config.toml
d_mlp = 1792
vocab_size = 27980
norm = "layernorm"
positions = "learned"
qk_norm = false
init_std_o = 0.00469
optimizer = "soap_variant"
lr = 0.00267
beta1 = 0.95
beta2 = 0.95
lr_head = 0.0059
train_tokens = 531800000
Each number is 500 + 25 x the weight over the matrix's rms, rounded and kept within 0 to 999. Layers, rows and columns count from 0. Numbers have three digits each.

# down: layer 10 MLP down (transposed), 1792x448, rms 0.098, rows 720-819, columns 0-63
# up: layer 10 MLP up, 1792x448, rms 0.0878, rows 721-820, columns 0-63
down720:512493480511490465498519518498518532491513518494493510501501473526512498505556509511515523452507501505480518510490500554509517559568396465480485532472478504462495491509476515501506535523513469
up721:533483528545572523515471518537509483475510521485516478487493521434525537464514514497480503518490519527543500535523487487466509540515524497504485505508529489496487538517486471529547506492481515
down721:511531491512526471510469562437443549544494450514481491503553527492479526521484504486506489524520489495510514523508530480497498474510510519481466419486541504482508432577508505506517494536529458
up722:496487511559500522508517502505462507478494471474493486538501497521543512455463473551490478512515519554552476494480512471521493501501454532521507477518538494502485487494526469482517543492517494
down722:478496496482507516489506512537499507473507488548521530517501466513494515479519512519504539510498505538510509515533451537544482518506499547471473518491497509484490450490519494515524579474497528
up723:541483489497537524532532491549577547536489502507509538499498511508561500491546464521465487521537486543511514502522523536504470519564538500510485571489527521492490485467524491502471512512554542
down723:473514519507487529522498515464530528506548492533525496471527502514500482513482520495525473485538501530501482552519492489493514472470522486499518509521484502471471485520556461519501508535489502
up724:468546490492490516478501538531520486478505492558557483506491470484495475512528542518490486519507531518476492496457497531502482499520526461486488510485493515549566479509500494493468471486522499
down724:546499507498464516499521506515503481550490526483483483511503518498522542519489468523506481507500526506523528482522480509487495491538445551521511485507477522450492525465512502532474551518495510
up725:523467431526447499504487477519484493548446534498542512522479525474479495505488497420512540496466514456516519475465541537524502483458509496474517519483530468507438507516506500477481512527479496
down725:525485500517541474496500481474493511537507497478475512548513536532539474488534515541472474533513490508473502547480495497460530552520510528500499504526552447533479518560466509535503502462493487
up726:465477536464524500521477479472487532480480499495500523539466476503511480493484505492450485512491513503509567474545513493534492547520525498489522477540518547489522492496505501542511530478490490
down726:486509503520505533456558494520503505515496486490502519512512528505499499493507484504471508520488500520505470501464492557515524521550535524456505493522498543507529501485534534505456490494499521
up727:492462456479436483439492513452495471505440499559513495505456466503464552444470506466494483529518483490481474455455502475468522451517490503498502487438507483466542502477521541501463470486493506
down727:490493514518482523490533536550484488498496519564550496521571500529518473457507549482507473525500497529490505525466468525464571502527474506540523501464523537517540478507451476461461462466470544
up728:475481503486479498499514490496467447470466533507513469486456517484514523496502512509497490504468507563491494532477499495534511481454471541524503482506519460503501499512503475528445467458479504
down728:467518518540489547483507475502495527489490522468503532507555462474548504522452522426522507494489473521550461499521499461515481478517474483515505534548494465516483513501503516487524492488538536
up729:505498485509485546508466513494493486465495486527499480533511514492487512488471460523489479499503485478491487474523519498475505523496482508510518460496505493493518460449552480490512468498465520
down729:534470474493478520469484484537495521505524517543535486483490500511460498548510416507510511522497521483490505497465450480515469550542452475515508486476511471550487540511505544505539486469456495
up730:507525500533498492503470533482475506517493507522488517458463497513534530524518535491516510520471477531513508546555509507521556482469502483531515523492482482496497501506543528494537508493463469
down730:507478511492523521498461506515551469496533507517544548499535496542460468524493481456494522510512488525491495462514503537483519474470506487508536482507497481487520479488530471513548457499492533
up731:506492513484497464471504501524494511499484512484498534508513524436524516526502477466521500502507467540480468494458488451516462531495491490515534476452496504491465520502447496501501501489473492
down731:466505508471503487506502481538493532508513510488514460542507534481461496567535496452515498521542483515510500493548499459477436489510458476510532519532537484542500545521504512460505478489485474
up732:493489505475474482525547502496475545453495517489497472470508527514509498506486525463499464531504546465501519486505490491502462494473491502520472512504523451515529475492502458470477506528458478
down732:483510507473561542485513514534491495491539477495482505486535476525499441441545498483517519498470503522487535504499529511461493550533507510491512475602497433524521530493539538479479489522532470
up733:508520486529514510515555500489505511560544508509559484538451524523550500526532525488563541499496509484528518489485486515511464517507495537526503486535523548546499495458502502508550499498487501
down733:476514487526551536520525496482552512498491495539511528512505476492529518551506509483511488491464498525540495508515498484520515497497534520501553491487500487484519501486519496554474484524496517
up734:524478471549554495486531485524530475517461453499536534530496464484482488508485507538502516470477537505529487512515486486450498495522526516477503514519537450521494463488486508488496495513500508
down734:482526511547513494486502516497533480471512506488536536514506466540472457498507524460484498549503492473487526543497498507521479469515493498502538493559545519500489501498518486471527470489518542
up735:466444514510464509460488508470486507518464505478490520475504542464453432501544519480497504502483503489493512490516476475496481542531475483507486498504491517481487491494500490497522516556508514
down735:503475536493535507495511491504506486485527514496490491482467473525512526524510468472503539487490522495493467554491472524488508500471501456518507458520533484485482535529513514507537544506501522
up736:495464466519505457501450537490507485526510514468493465501518491507502502486502512513506446512510492481482479485509514520499431486475480470451462523530449510494481524496493527516518447503472488
down736:467527477477491532515502495513517490506530503516533517538561557530479456468530495511498497497509462513522523517488424474523532495532507505526539499504494469473505506497534504549522542504504531
up737:500490512510557527488509457518518495500487513502501491535488495510487494509467560511494487485496496508541511453477501478528497555543517503530507445469456523499526519467510495482551497543488471
down737:497541480536483492507486467512525486508515487541472478521511482526497544528450525477492549519530486501500519521530479480468482510486499477500561499515481505525483502493540508496522501478510562
up738:540546536533493485515517498505519526492488525503506489486485526508511510484521540542514522483475482486524541497490555466513512497510494514534526493473484471511479514480515461474513489544452487
down738:557522482473472469449515480515493473466512513496522513512533507514505548492532520555533532501487498507513532476518500530477526498526481483474551508485478502503520490494540464493509530513481526
up739:486513495495484547527475480505512519519492489502495506494511486575511477562523525525517514554490489479539495476489484508448515526516473510493491477516548526474548489510518472534463514503482478
down739:493523497522500532527522490561516554512522481474495489540557531509517525511501495448484484521555496507480493526519496542562538458491455505514487509515501433519508516471505520507502498510511505
up740:488486512529517469491467470463546534495465511509467504459516502481502486492504491535448513472496510452510488488480480498493479528525520487485498496503473489543481481539490459511518514482502501
down740:508511554503501530517541504484503522536526474480498477532520548479510488503484520576508499504493509514493475517493475503519519506498487525489507521473516534551518517557526492458479486498545491
up741:549529477541531506503537518518567480520485496538492559514448519483518478522493519446525490562521508529512525500503490486483500524515522543519542518553544483528574520539532503497485494523537499
down741:479512522519524484532520498523465508489491475514541526499507521576516484503524484508516482484518528506501508510484511487490517479472509504512519500552496512506456499479507510539526472546470489
up742:501520508463514497513530527559539441512463510503504462464523505472495480477501515509521487481493474468536482482505520504505501526507519483494495508467509518521511503503502477513478504484519476
down742:496519476520496484524516482491459536484496492417512503499479522494486464475491451517488536469488515495500501510481488461525571452545499488470477495496511478488496483515538534491469512485558507
up743:495475510491482491509476547550523476488507500572503492464480522474506478489527518536496518466469518477509515505529485475511520517504502496459513513481490509503521521472483500473504529480500479
down743:456517552514543493519490471521507511485514499504499482546504530488500468509491453477456470484487523489512482494465511524548505466492524496504528481478500497517493530537495526549483519483514466
up744:472475467489435525507502463519463487509521541516491486481444502553488484497525485493512492497527471546523557491520502537516452501491496483519458492508436512454525459470486502479477508532502501
down744:474506483510500524537559486464501530542466543484495524534536512514505505494533488440496516492499544569454537528489478486524515492512466505456547505536563485510517551544505532477537514461523477
up745:509518539543554450486554518505474511521488478498473527511511485503478515495514521538509519517525476546518481498517546499528472503486469561533502513512483536521486514487489499512502485504503549
down745:516529507506552497551539513513476503511547531482513512530525494509459477500482497450496513541518527530519474496474519484540507507493464492504539512522519510491518491531551493480532472496533502
up746:477500500518511499474530500460499446509485502523450451482451450495494496471515518499522517466484493438519446482473503483483498481517462449488513500489475486482525421474481504518495482496536494
down746:503474510506507442501484531455492480501488496455495477489538490497511502505509493480515513492472483489520498498470499488473511481507488522500511509512512532481449445482492494509504495489478519
up747:491445499517498503501510474490514482457503499480492523520537473513468483533495502486492470514500513542511494504481485510523485492515495495524512525472480531474510510517504493547494482531526497
down747:525530480509458519529532482456489506506470534496533482498515488515526487483523490482498527501528493511520518471524464489482514499493507508483496554487514505533491485476552553508515555522487524
up748:517525516521483505487504510505469506497510535475460495542517481518544518495529531525499507473498511488489490473473497493504513476525492560504504477513530480534494508492512475476495503506500521
down748:483505558498508539541501506478491519506513501528575473480522449435478482528512462459513494517519486543501506520517484508513512492467514502464482506539513542484473471527527513503497516536512485
up749:462475542464449497502529495469510480478541514440492508499472516453518494535506496509504462479506516485525530476525459493479512531478452486507496490488485504529503464538521525508490507466495519
down749:493500495436523511506487504541492511524505503560527485499496512553500479511479506487482519573516498477492448492516469506499512498557471503488492505468435501502537464479451519505461514526529476
up750:495504508491484529552504515509517527468514508530504479482503471511503516473500493493531502469463529469505489463517480488518526507508550445512539479480449533483467491478460478517517513484494510
down750:471562514520502522471527484486531465548511500490533494488458482515517523449456457487517508482553551502523494520500557515513464483458490482537517505482527490468493520488504518534485525492539515
up751:483486467452461515501539508518484500538520531479513559576535467527497526492462482527532503529487473519534564506483517550472492531505522509506514460524533505512519481488513508504530499507508482
down751:545490443488481532526524487484524496496528494481495498512544447501480530463493480540518488502485547463461498493464484518458498481494482518486502534506506494530518515548506463486488449508477502
up752:530486510462484504500525471521495486482513529526518507506489516485494508542520530517525489527530499503519533514519466525520503506506489423495495476487486462469512471506489522505494502501504519
down752:466510515472508506530548499520533514522501532516508508500495526487500545489527513475503503530514460483498495487486451534459523525505543448479495457546513489503498509461450503476498487508450500
up753:485555478493526523481503583486523471506505579502469567532480507498495529509495488477509509552498532528521529494530492523530546553564526553482525569544553526507501558513478506550491499563519525
down753:456517486481494466458503516499492518566518493506497525565497538492467466519495530510511501471470535522500493542504492514553506504504498527496478492451470523493465525545498482511484459551501479
up754:497508493515463521464478505497481489467484513534539495454473495525469487531485530502476481525446507558481487556545488490507508496529511490523447540482488499483497505480495509510492481497471500
down754:491510503503480480509498485486481489478518451538511524505535517544473511497493482533453465511535465465493481503496504511505511520519498499499546422510530538497539511483509486475505497501489523
up755:457520543504492485501536475488493490509487473511504448478468485448448461454498470486466496466506460497492492469495495459447481473486484510506487512451493506467476465504486489509429483469480498
down755:514452482492485553479487509500469518500499489505521541499534520528516495486527527504470495512492489498523502466485535475486490502498467523478469496531516449487501478550499509484467473535486518
up756:539524490539532445481478485492525516525535478527490522484519522522471456476517544514543489520518500502509491535548492528499518523495502494515494506481504513485467517484502517509536521507528512
down756:447504508497467511540499479537504514511495493530524495461496497469460479520490563494491549455491521495469495502483496495476478479479526496498484490462455507514464478477486517505552517506536484
up757:478512490501531467492475457508512530500451473503488508495524506509519476502508474436501533536487532522518487434506506519489489475546488553518489473466502495444472464519508468485507497480475523
down757:505481489494502490466503512490473507479482482512482515522476504498515472499525500472496467501486497507477479495518496451485492524481508480494507494516515522513546494498493506521494507511514472
up758:502491497500517534489449480503546474507536503463487493511490510493490458485515537493518483514511489523521539488508502528472498520519491520527516540452481494450542492516497448516454540533513519
down758:467536481502513513511483524529498524516547494525534484524584504495507532529485546488499525541556520503491532481484500489500532528489484512511524474497512496481476485514555517490481474461520496
up759:470516493512494478483510468511523499468528459485475541468515492530476483515497504489486504522483497478517480532499468484471494520451464455535528511482449519526442500494485486498553494490479482
down759:496550502486485486477519532469493484499509521495509472437505501528481521485535508492545492530486489525522519492486488474499465514508503544462435496520480537504535481505494529511529508500459502
up760:515479496491486424506490464487522512505475453490517517480484520497498503458524513490508473503504446538534525505495500502525491494527460468489505503485485481499509483510513532488512484489481492
down760:517523508497538531516494460501509524537477515479508507493497494502464484466504468526482486517506502478495471515487501503508513530486529507478553476482504525509491526549486494533478540504490508
up761:456502453441502527514515498491500503512492471485481532507528558523503528482492513488477538518503559487566508489486516483471509463511503474476486563529459494506510507514448517526499483500483502
down761:477504501539473510495524507523447473531525495488511490454461511505507477547489528484448497507525552548498535515499523520547521473527497551526528583496502507510509510490531482514489519456511491
up762:520493507476511550502465526497507512546492509521479512505487460490487538508458508488506478497532498511528509517527490466501530514510533513511505499454463495517496510485471547522525485482488429
down762:503504500500571545531509488474523455513489523498521452526530503532521468460511491475456505517513485464469534553505494515454492508496486477455515492497544525461500505533548507512489549549553520
up763:565456478505524448447520505498524514471473521503506496528490480480497465515473530491521527496521482482502484494519440469503482481509493492535508502492435506499486473473485514529559506497510508
down763:512477532528449443491509445530459522509490492488500506471499441488493508533539508480497529514486504508521543493524512497487513523507519499473503477468567498512480502534463497497517519563489520
up764:554496498512561467529510510506523498487500510479542479507542465506493448512427483498494518505505532500525512515511470466531509513515474511479508521526495544481537500513493486480504492558549482
down764:475539491516492501461485535499561560540482483516463537535550532492497520529502510527514454499477558507497527450516539514494439418493473485506521535532534512529484486509544513495518511505486470
up765:518517475503498514496475530522481503523494461506509467482526483500496469470524484467497470526505500526475498476491492531498533504499437514556487487532525524501501488534513512496486475502516485
down765:516511505493510517470488496514520459490487510484540546495514504494521498507475465469472516530477535499496483536523504548525511489505473510465481491516526517492486482503444519503506478491475521
up766:521519501525543489477531486493535473497493478538504467516493566471524508514495512479537508469513527493451531449508519425507517532506526480478486475503527432463473494552523525472512513470500472
down766:481494524503528457490485485544486529455498489538498475487496523466479514542515515476477492536514506496459491502508531508499448461505517466499472493480515554487499488516492456504474528494509530
up767:528470537527495470493510468516502516553455543462461512497510481454488489538512510505504515527505460521472487514488529501476503530504442449467475503517541466521507546535460464491480527434471511
down767:428444507490494482485486543521530477589520528547505572517475523525538518537536520521517509501544487528483507531491483519443482499550520535486516516487509491499504492470542499515545520418520491
up768:498469509522492506463451469506533518474484491535503463493523503556544467528483478438525495521537497493468498483487488514469444515518512521518517535532501505497515477465504542479488498498465507
down768:502519511470523502527532476490492507523518491498531514505499519479492531481525504490480492483496468533501501514498510541458518509506493492488506476533493532541506502532524471514527490533492522
up769:472487524519482465474484492533503485468506498502504495482448521519521507467515536475485493520488525471512449487531519513517477491504453463522504514466491533482522464546470506496491493478529461
down769:530459535521489522489493520485467500481522510533526533536483443551468512505493505476537537489512552520470518516524481543485504510500519539435478519496498528498572517535493495462475469479523557
up770:519511526470559464513508495503495518481483505501455501465501503475469491479524498496464516481492503502499535480529482489494485492470515522497561499485569466515493486477480468511483528494495507
down770:518533516522521491504483540500507471492482538497516565497500523503508512490542461496532533502464567526508488484505520536519521498505494499516480488510484546485501535556492483480464489515482514
up771:496542508557531520479459451503511491507470516516488505562518493513506472475498513497480505525533530543517524497509541488558484486515506510546472510482498505499502525516481518525505457514500564
down771:520508454547515516544511470517517537508437532477490522535554471468462529475489507483538521459510546520494485499545514495535471497514525504500503507512502508530503538526488462513514507522519501
up772:492476520437516499515485511544476517481480497486523506550491509447523517517480516500474519536504481509505485504532512493533492526529522522529539508487479501507498495464488461539474481479500547
down772:501566527493515484469520520488511490496542484493552536476508466523489481505524491481504505503508480493532503486527517462513518454496524471504515528495487527492530527499490463517532516467488519
up773:520498509480512509491547463506489495521532496489517487478507493496516471526498482534524502525506460488440476500502493478482484482497500452456478491473496512506477489478473535537515452507495502
down773:484483547472532486468530460490486476478464502491482527507495461542528459493506497525484509501488518533506510503503475473463512494535512470466520495503526548502500449478506544457504489493545478
up774:515488493515479498523517521468504475526519505505478458462538542485509504494483502478487490505504482530477508496522544486498491490488482468492479533464520472466529541528488497480495521500469491
down774:504511514489567517465477481519530514517539478488544491463521484510547490487494538488535464500481530533519493522496472529513480518549525500490441485498521524515566506514493510504486489526536547
up775:479508491491496480484480507436480467500492524523500498513466491497484549497523500498520457519513512512427490472507501492497508479487466474480452484502505490501496489530479500507515502500522502
down775:493525467495501509497520479530469533514512520476498478529482521516452494547487459504492482539474536501485514514452508474514502508533508526537526495512485529534537549512531459477432525473531494
up776:496501563479476480481479487507489477494508506483460508494493520479541495484477472520482497520521503515501484504506489497506482503495483552537487477486490508436477506492478511491466480476467486
down776:495515489535538480526477522494469489534477507473511507482517515480481537449524502521462507472488458508524485471510526520472538478511480474514538486511548498519496506461482494486507540476511501
up777:546506499561508477507480485529421427483522474459487523497507452499509513494471478462490480485471492510483482535523518522514478473531541499542553482535516486522495501486495500547514486513513528
down777:530478548493475443523499515478527490534480496503527460493473514502523494501516519430520483518524481473483492509478540503457460518488523542488465499498483517516481464508452474534511525501542521
up778:554485507497504451469552480484519515471483496444495497431475502437525524520510515464517486478521459489486519495504476489511500499535456484514484506498497526432530450511504496490548449508492498
down778:509525531471533483528514508528505517480471503555514512506506503528531527511530539489497539458481510514518494505540483475497485531534480513535528519507533460497523487499517468538480476483511478
up779:450547486486500523526485513519440514506541492521506529531510527485497505527510484499524451466466501446483471507476508486501528490500492540518540489508484499484523505484463493513474466492483509
down779:523518503485513459514470463492554514530508514492477492507503524488534474501493447515527555543503487504512494529501522521513545526461481514529483488493483514520495505506494487479489499509514504
up780:522494478458519467540514480456478489475503487536461460478496499459522468507490465491445527496481517518515504503467509552486493523487444492471498492517524494470516542493463511520510489455492504
down780:505519532489509493527477527518473452499496473503537511505523524479510479485534508495514515530497523500480543498487523489538461490491459506474561470498498469527501477518510517507520526502547546
up781:543494515527500511471522505445506530459480529490513533487504521502513521506539484503519491553520468507495477540521493483514493498522476500532459480489470540488506519471481509496498547480511509
down781:496513495502553526468555486463511496504483506486555540482486518447512484487535527415497495483466524513541513537464506474499502536522485507524483501477524504489523533489493522541565510507476516
up782:527492503509538474508499509545546452495515540516481496497505518493492477502472483484529498530491493508492482504505547456506509531497513458508550505487514519499499488469529514484488467496527547
down782:501524540488483549511487481511534482502501521460499514517515488455517488487463497505491481478479537468496535518493477497508506438464488526507500498474482466479534513508477513529482556487504491
up783:533491448483477498497466486503529518468484505502457476531520456467478458448503485490493480479505508480472502522566534482490516553491453452507514480496440540488561495511507531518500489520490476
down783:499503538488476520458492493474515503497476483513535478484502534501507495485462518498490544501466479555503501513490475486512473462493521479491545500492458491517517524552492478535483472510484525
up784:505475470511555469496488481476470442502465523491467518486506466522474541492452471520447491483566520524504517499480505490492470511508518499519489517470496507476544524502485519515469522524450504
down784:497544510500511515483505500553520500507530501452519484484485527504510487489513485448504472474468525558480527514513498516491491479442523521451486501516490516474501537549479486509504525471498514
up785:498514486478501498472531508537475496494494501507458465497492500491529531496515507514513510497486507455491473545496513499516519503474500477493504499519494489484537493512506541533489541537482481
down785:469552514546506524515506515504474494500464500477549539486513518517456469526522503457484509483521503520491533517494508504507477527561539498475496526490514543527534533444483523498524506484509499
up786:518508524516540500539506502518525535473517524475522512531510533498510460544496519550528550511489513505503507533470534525535505528505524524500504487488494512542524489525517518499540501523524477
down786:488488503479491511429476488484544529492492491524504492487516521474504508527478521500456504507527530514482518530491513506496574491526501466497481497500490510484447490558524498506511536486445557
up787:485490503524511531542489448484509504496535522501479501524515546502505499491516485507502500458554511505513518497479458489501478503468553500512524479562538541518530489453498501509446523473538490
down787:519514448501494483517492459507486493506527462534509516525499532523500464494509521521525486503485467518534505521519478479550522471544523472524494500488508547481461498551490473508445513500501541
up788:524517496486498519520460479468484548504529512485488469516492457470507542476559508534504530503527472471495503529497497534526517495495493501524475496518481556500514527492469488463535556497479471
down788:493477516519507487502473497459526529493506520509531452524520473502467492492502485445511520496507470527527506490520529491510498519478531521527527466521542521511477564529514489515514507502554507
up789:496561529508573520467554512506565513531495539518501491441544535483528476534482500447547494531525505497441493542485492511477492489490475496490516547504529509493469520460523518521551457483489536
down789:504446445468481531485471528497505522514506473465509552478512495514491563518544504504482504497507505529504490514526491474490505546502540556486488492449501514515516498532477473491504499514513481
up790:501508509504516480510486523512494500504481510477536544533502486474511508484479501481518468497484503495498537502494500521450462534494495478509551534570529501486501505487501482516499473516527495
down790:514517501506515474524502482500540483479483493519539484474506493515522494495503447530521495496473487530491497535525494479522511518518515493468493510550536507511506543466477505498497533555523525
up791:521469494523490528477484449510509505525445505496527455476526497452488516451501551491521501487536458513476496514498511478427496519534465486541468499495473554525510519501497501500529518487458486
down791:476493526524527491489512508515531502497522505489511514490523525517529458483444477501496514433469527475519466494485497507485488505468499552488474494511496496487509452476534530481538498494499504
up792:433515524518488507527513547489457476517520491513478510506476484498514477547508512500510532514441501506493449491489511507488526527501502495576508505494479475510553468518487532525519471534538477
down792:482474486470482463496487520488472496497528513504457489484506487518530502512503503491503508498488526450532499467481543483467530484487508475507484496511456451477516451490499503492464497468497505
up793:501536543488475552489485542537455461470524524515515465502540508516539513484511504500493460518512524472548520498532551514508504503470530481497511519507522472556467492484538530501490496540510506
down793:491503459499515498472530481515492486504472478538525527523498499453502491511519479516490491462474468514502487495509505503499521528476528512493524516510461507526523483541506542480445521474518525
up794:560499463500504490536495463482501463498503470505467442504477513532543501471513507511517505471516502521559513474495498465452511504487462498487543546502502508531491525512526498500470479452505483
down794:515464554503465522518492545495464477510485516499488511475500502485461483466488511525504504514493483528502490527506457524533492545492502477491527514489465496455492504513473513513465460457466546
up795:479472474512536488443516476524510462498532491471492534485488495483518466462512494524496512460508544474503479501482464465514502527482502498498517511560502524485506479517524493524459482489486432
down795:532526517503456488480530469540517517462545550465483507577559508525503499484483510515522512494507552499509479524512525561491515518500544570481500538505525499468487494505536496546481504527516495
up796:504489487477498524492524468501451492486499496471514492486503481485473538523500566511479508434510514491515481518529512477530523542508486508504518526473482540467511510544500460555492515531500497
down796:490532554458524470483511485528496556540488476524495524500520503522499511471520474526512503487493456494494503507447475523479523478511455509519532466446479492509474509494539493485559519532527525
up797:476489507520479510485516444463513484464477484476503480434521502427487518507484536482518468440531511507520511486519453510468446462489527486517507505522487457463557462491458489487449552505490515
down797:508533503528487535504531473498540508491483496511444485533491495491490460491500469505517468457469496468490530505521521486503501529496530480504482494523452491525532531508512503530502497488513466
up798:526485501473479458540543477494492496509508559574499485533495507477506521539515526485512465480491498549503508461484500501468491494431513495500517488521524524533495508517491529485535522497499519
down798:539524503520520491543525439473512493536538576504506499537516509498473543557498502416492500499521465517497486501478482513487465478507422512564498474535543506505475548487536512494575465472570502
up799:498489529441457502475487474507509468457475443504518485526504506512503541481474519508520411503499468509521526501526520465529485457510476539517482499516494461502536445533459484517485462463519485
down799:519531505512525505502567477505486529510506497499477522479524509502510486534481493496488502478557500530498513465511465539506551512489532513512516463505491495503466465520542444521495491523518498
up800:496515532530553497529494482518496517517485539499520539518516521499473533518545473519488516520529497477498553509522542508538547519552552501537495516490511482454519454497494542516476542532508483
down800:484460509550519473520493497495491485544501500504517507495468484472518482462495498497523523506516491467486536494481469494494512541497519499469518537530524504493468570512542504500513506517537519
up801:536510530497487533493527494519500453494510465540512487508473487479497475464489460509533521481502475539501512488512504518481453493499498452466512441509473511482491484473470500486472483499490484
down801:532481493467542517515491529495475524513503537509526511487519533484500497500512522487523500513515511536458491507513493513499508518525494501547512433536514508469495541504511486528531541494489503
up802:530509471483496493451477485491507499509483489461523483522486517465497469484525495498502464495455500516539499526503542540506515549500496507541480518518509502514498517493479493513509484438483504
down802:486536482464483469490535527535521473490476514557503509550490496496475465419493526458519510516518506504496513549487514488528509515507490483499530509468537505483501528494477534470474548510497472
up803:465477506550515437517491510468486467531494493467510460528503502511552464529478535527503456483478517486468489482520538439520461484466466499501510493483501520480499456504457497470505524510470483
down803:508523539517514509538523473541498512522504490537532517529529537511488505507471501443475503479485515504489471501498486516496507520481489486528520498533514492493500507517500479510504498526493539
up804:486523510529475524461524514496559514482524527459521517486521473466513499555485498478541514524511504537547484512489509465512460517503529444469513519473542494545489512493508527495472485513499538
down804:472516469497492514493508540575513491530527483538496515544499481489485528521539514485521506524509503496553516515492471511487549509526530542471526506537544475451546532480524501534518539510511521
up805:539522561525493535438514546559509551515515481526510517524499505524497479557489518521503495524509529491485454497492494486502484486537538519468527489472522521500523499499502508505500526554493505
down805:500537491514506508470526499498498516523500494483560527555470510486492501550477521479495523564530519510534480492482483512529491485495524515451553514519520520514542529508513537516451486505511538
up806:478522500512494481491505567500522518510521555526466520513496504541485490488498489515513543503509529493523471487521462489483512499545527539470494517489492496526532457520523496494503535485520495
down806:463505485478485480550452501477456545528490528436507531480520483501477502491443481482501482514535510545540531486494493498527505517520514502456492464519474530497500544535504514504555499465483528
up807:543482515511504514499539530512526525490488472502513489510491456463531493560482489483525549481481502564489532479535491512529514491533504493523502456506510500515509481516548485491520496518492491
down807:509545492520551537519469462524468549506500498498476518502532515519489481495516493477513508532503546521530517467505495474496485490530501498546521521508511509517455504501507518496508500509520508
up808:491488493480519511484541464500485482517536486465471480491501484472507489502491502481495501484506461494529502501507467459530514524507474475511472465481498496522502483494502457470467459495510495
down808:470526550471476529497496520506514521508502460494541478500513484489498500509536480495495552497489519522497459538490457496487472478486475511518509561495509536487507485507514545561519513498493550
up809:502488471503468516492509516466477571557507513491543502520462479533467500492498498463489505470468506500498522532468483498479473520521540546522493497513496466502533513529496491467498453473520493
down809:504509515489495467472519532533502482476498524464516490461488455479510550530511502488515468495558526452508547525518511527519521516507505502466497500514482489506544551466491496543541494459458534
up810:477496499509493524504467508456510476476487498529529514521507500467505481494526526468474525478490521500489468497497496527465497493514490527480560511482546485462467484512501523488502510555511506
down810:533466493530483487517453458538540498515473484475532532572505503473502489482546525527541511468485514549491546470498459494509501476531549481502485454561518518504523503586485483484442534495492541
up811:494481499522493499481487487526453477518504479530519508511498514497520476558503496499492543524526510501513497509471531506492466489486505482504507491493482485500498489509486485502510496530516467
down811:490516482471532485508527475528493478498477521517511472518539459502524486508508530494529522488529497552525479535505458507517512507520486483474488535494513481512494535519476483480529521522497508
up812:513535460459497506492520482476536502510484462505515500504492470465532497528489494503534514464504505490496481495474485522534520485535509507517473484487506539462523491455536515502514476543520540
down812:541495488529522482522488497488515529495482520518519558496470481484468534490528454501532472534550498501527529461513531525530525549480483485492471509536532523503496474480474461538554506465506499
up813:533457489464475464537446488505463456549453467523475494501564508507478501506479505507492455456470483491496519502485491532502498470493468518547461522494455473498537529480501501497483462469483527
down813:518497501491471499485523530502487497547492465507497514471502482511500488491528533502522481500498532497534554457512528545529492523504476469507494447491521530475518517489525478501479460514491519
up814:536494491521516488501496484484530510456500532520465521462480510487495492476498423521532510496547514477480463460462506490498507513512487521537454503513525519483512486510485488475462455466499472
down814:499503526529510496534482521488505493511539496500485476517466490457496498498520485551515486542491511492532455503471508482494509534466520483523498486516503528545497489533514483462472501470479497
up815:532536523528484485501522513480474548516509495449480487479464508516486477483506495506509513482452514485469489520517539498539544519549520488501547522498536427464512515503506522514473529488527530
down815:482488485464512439539491504481518495514475528475505453498490491463483507504475517547530482503523508486478516502487515510481528483483494512510479497530501510521470490507528464488513491540501547
up816:525456452466456494538495522462491487476511486485452502530491557491479469500446501495490500532480497464547523475520504482488500508515518519525511512497451530522480502512467489498471480503528502
down816:504468505586533478451504474506507511537487459501541499495529503544476491507535510504473526477496513530546448476472512531500522508503493457522533511515538473548494462509492506525489516548499485
up817:564514529526550506481515493511528442503505495487537537549475519517492500514508509506527489484517511488478495470497473469488540524505498536515486503481523502498493523456492476469492493524531483
down817:479512534486502517503531484486477537456483482507570507543507512505536464440487498523492492523484485525483493518473503470499531531520544538491517472489470550464514520468536496498488529507559511
up818:505513455537516474473503494527466517511503493501510514527522503468511541460542492507489510499510496556454496473486475472468524493511473514488507473489468509494524476529502478516487506509461512
down818:477526512468517471499486482543465491498520503457469548510481496497505460467523503487459504546496494462486543538502528476547509495484506508532548478491566495531549527533481530544525510497542490
up819:481523497502484499504492530510511474524494505472488588497524493505507525471511535517495473529521516493511485426534509502486498505490490480485470508523518516510478489473498503523454504489430500
down819:523492511505498500512507501483532507521494498526497495460483467495521521517505504517515485532531471485446495520497510481469535494518476505510525503513493455512486469511503491512493520506495524
up820:543525510508508540482512520506471470475486512472472499497497521502484551484545458496513502506464511505513490536486475483509482460509533521530498508493480530486516522463493523528503504526461498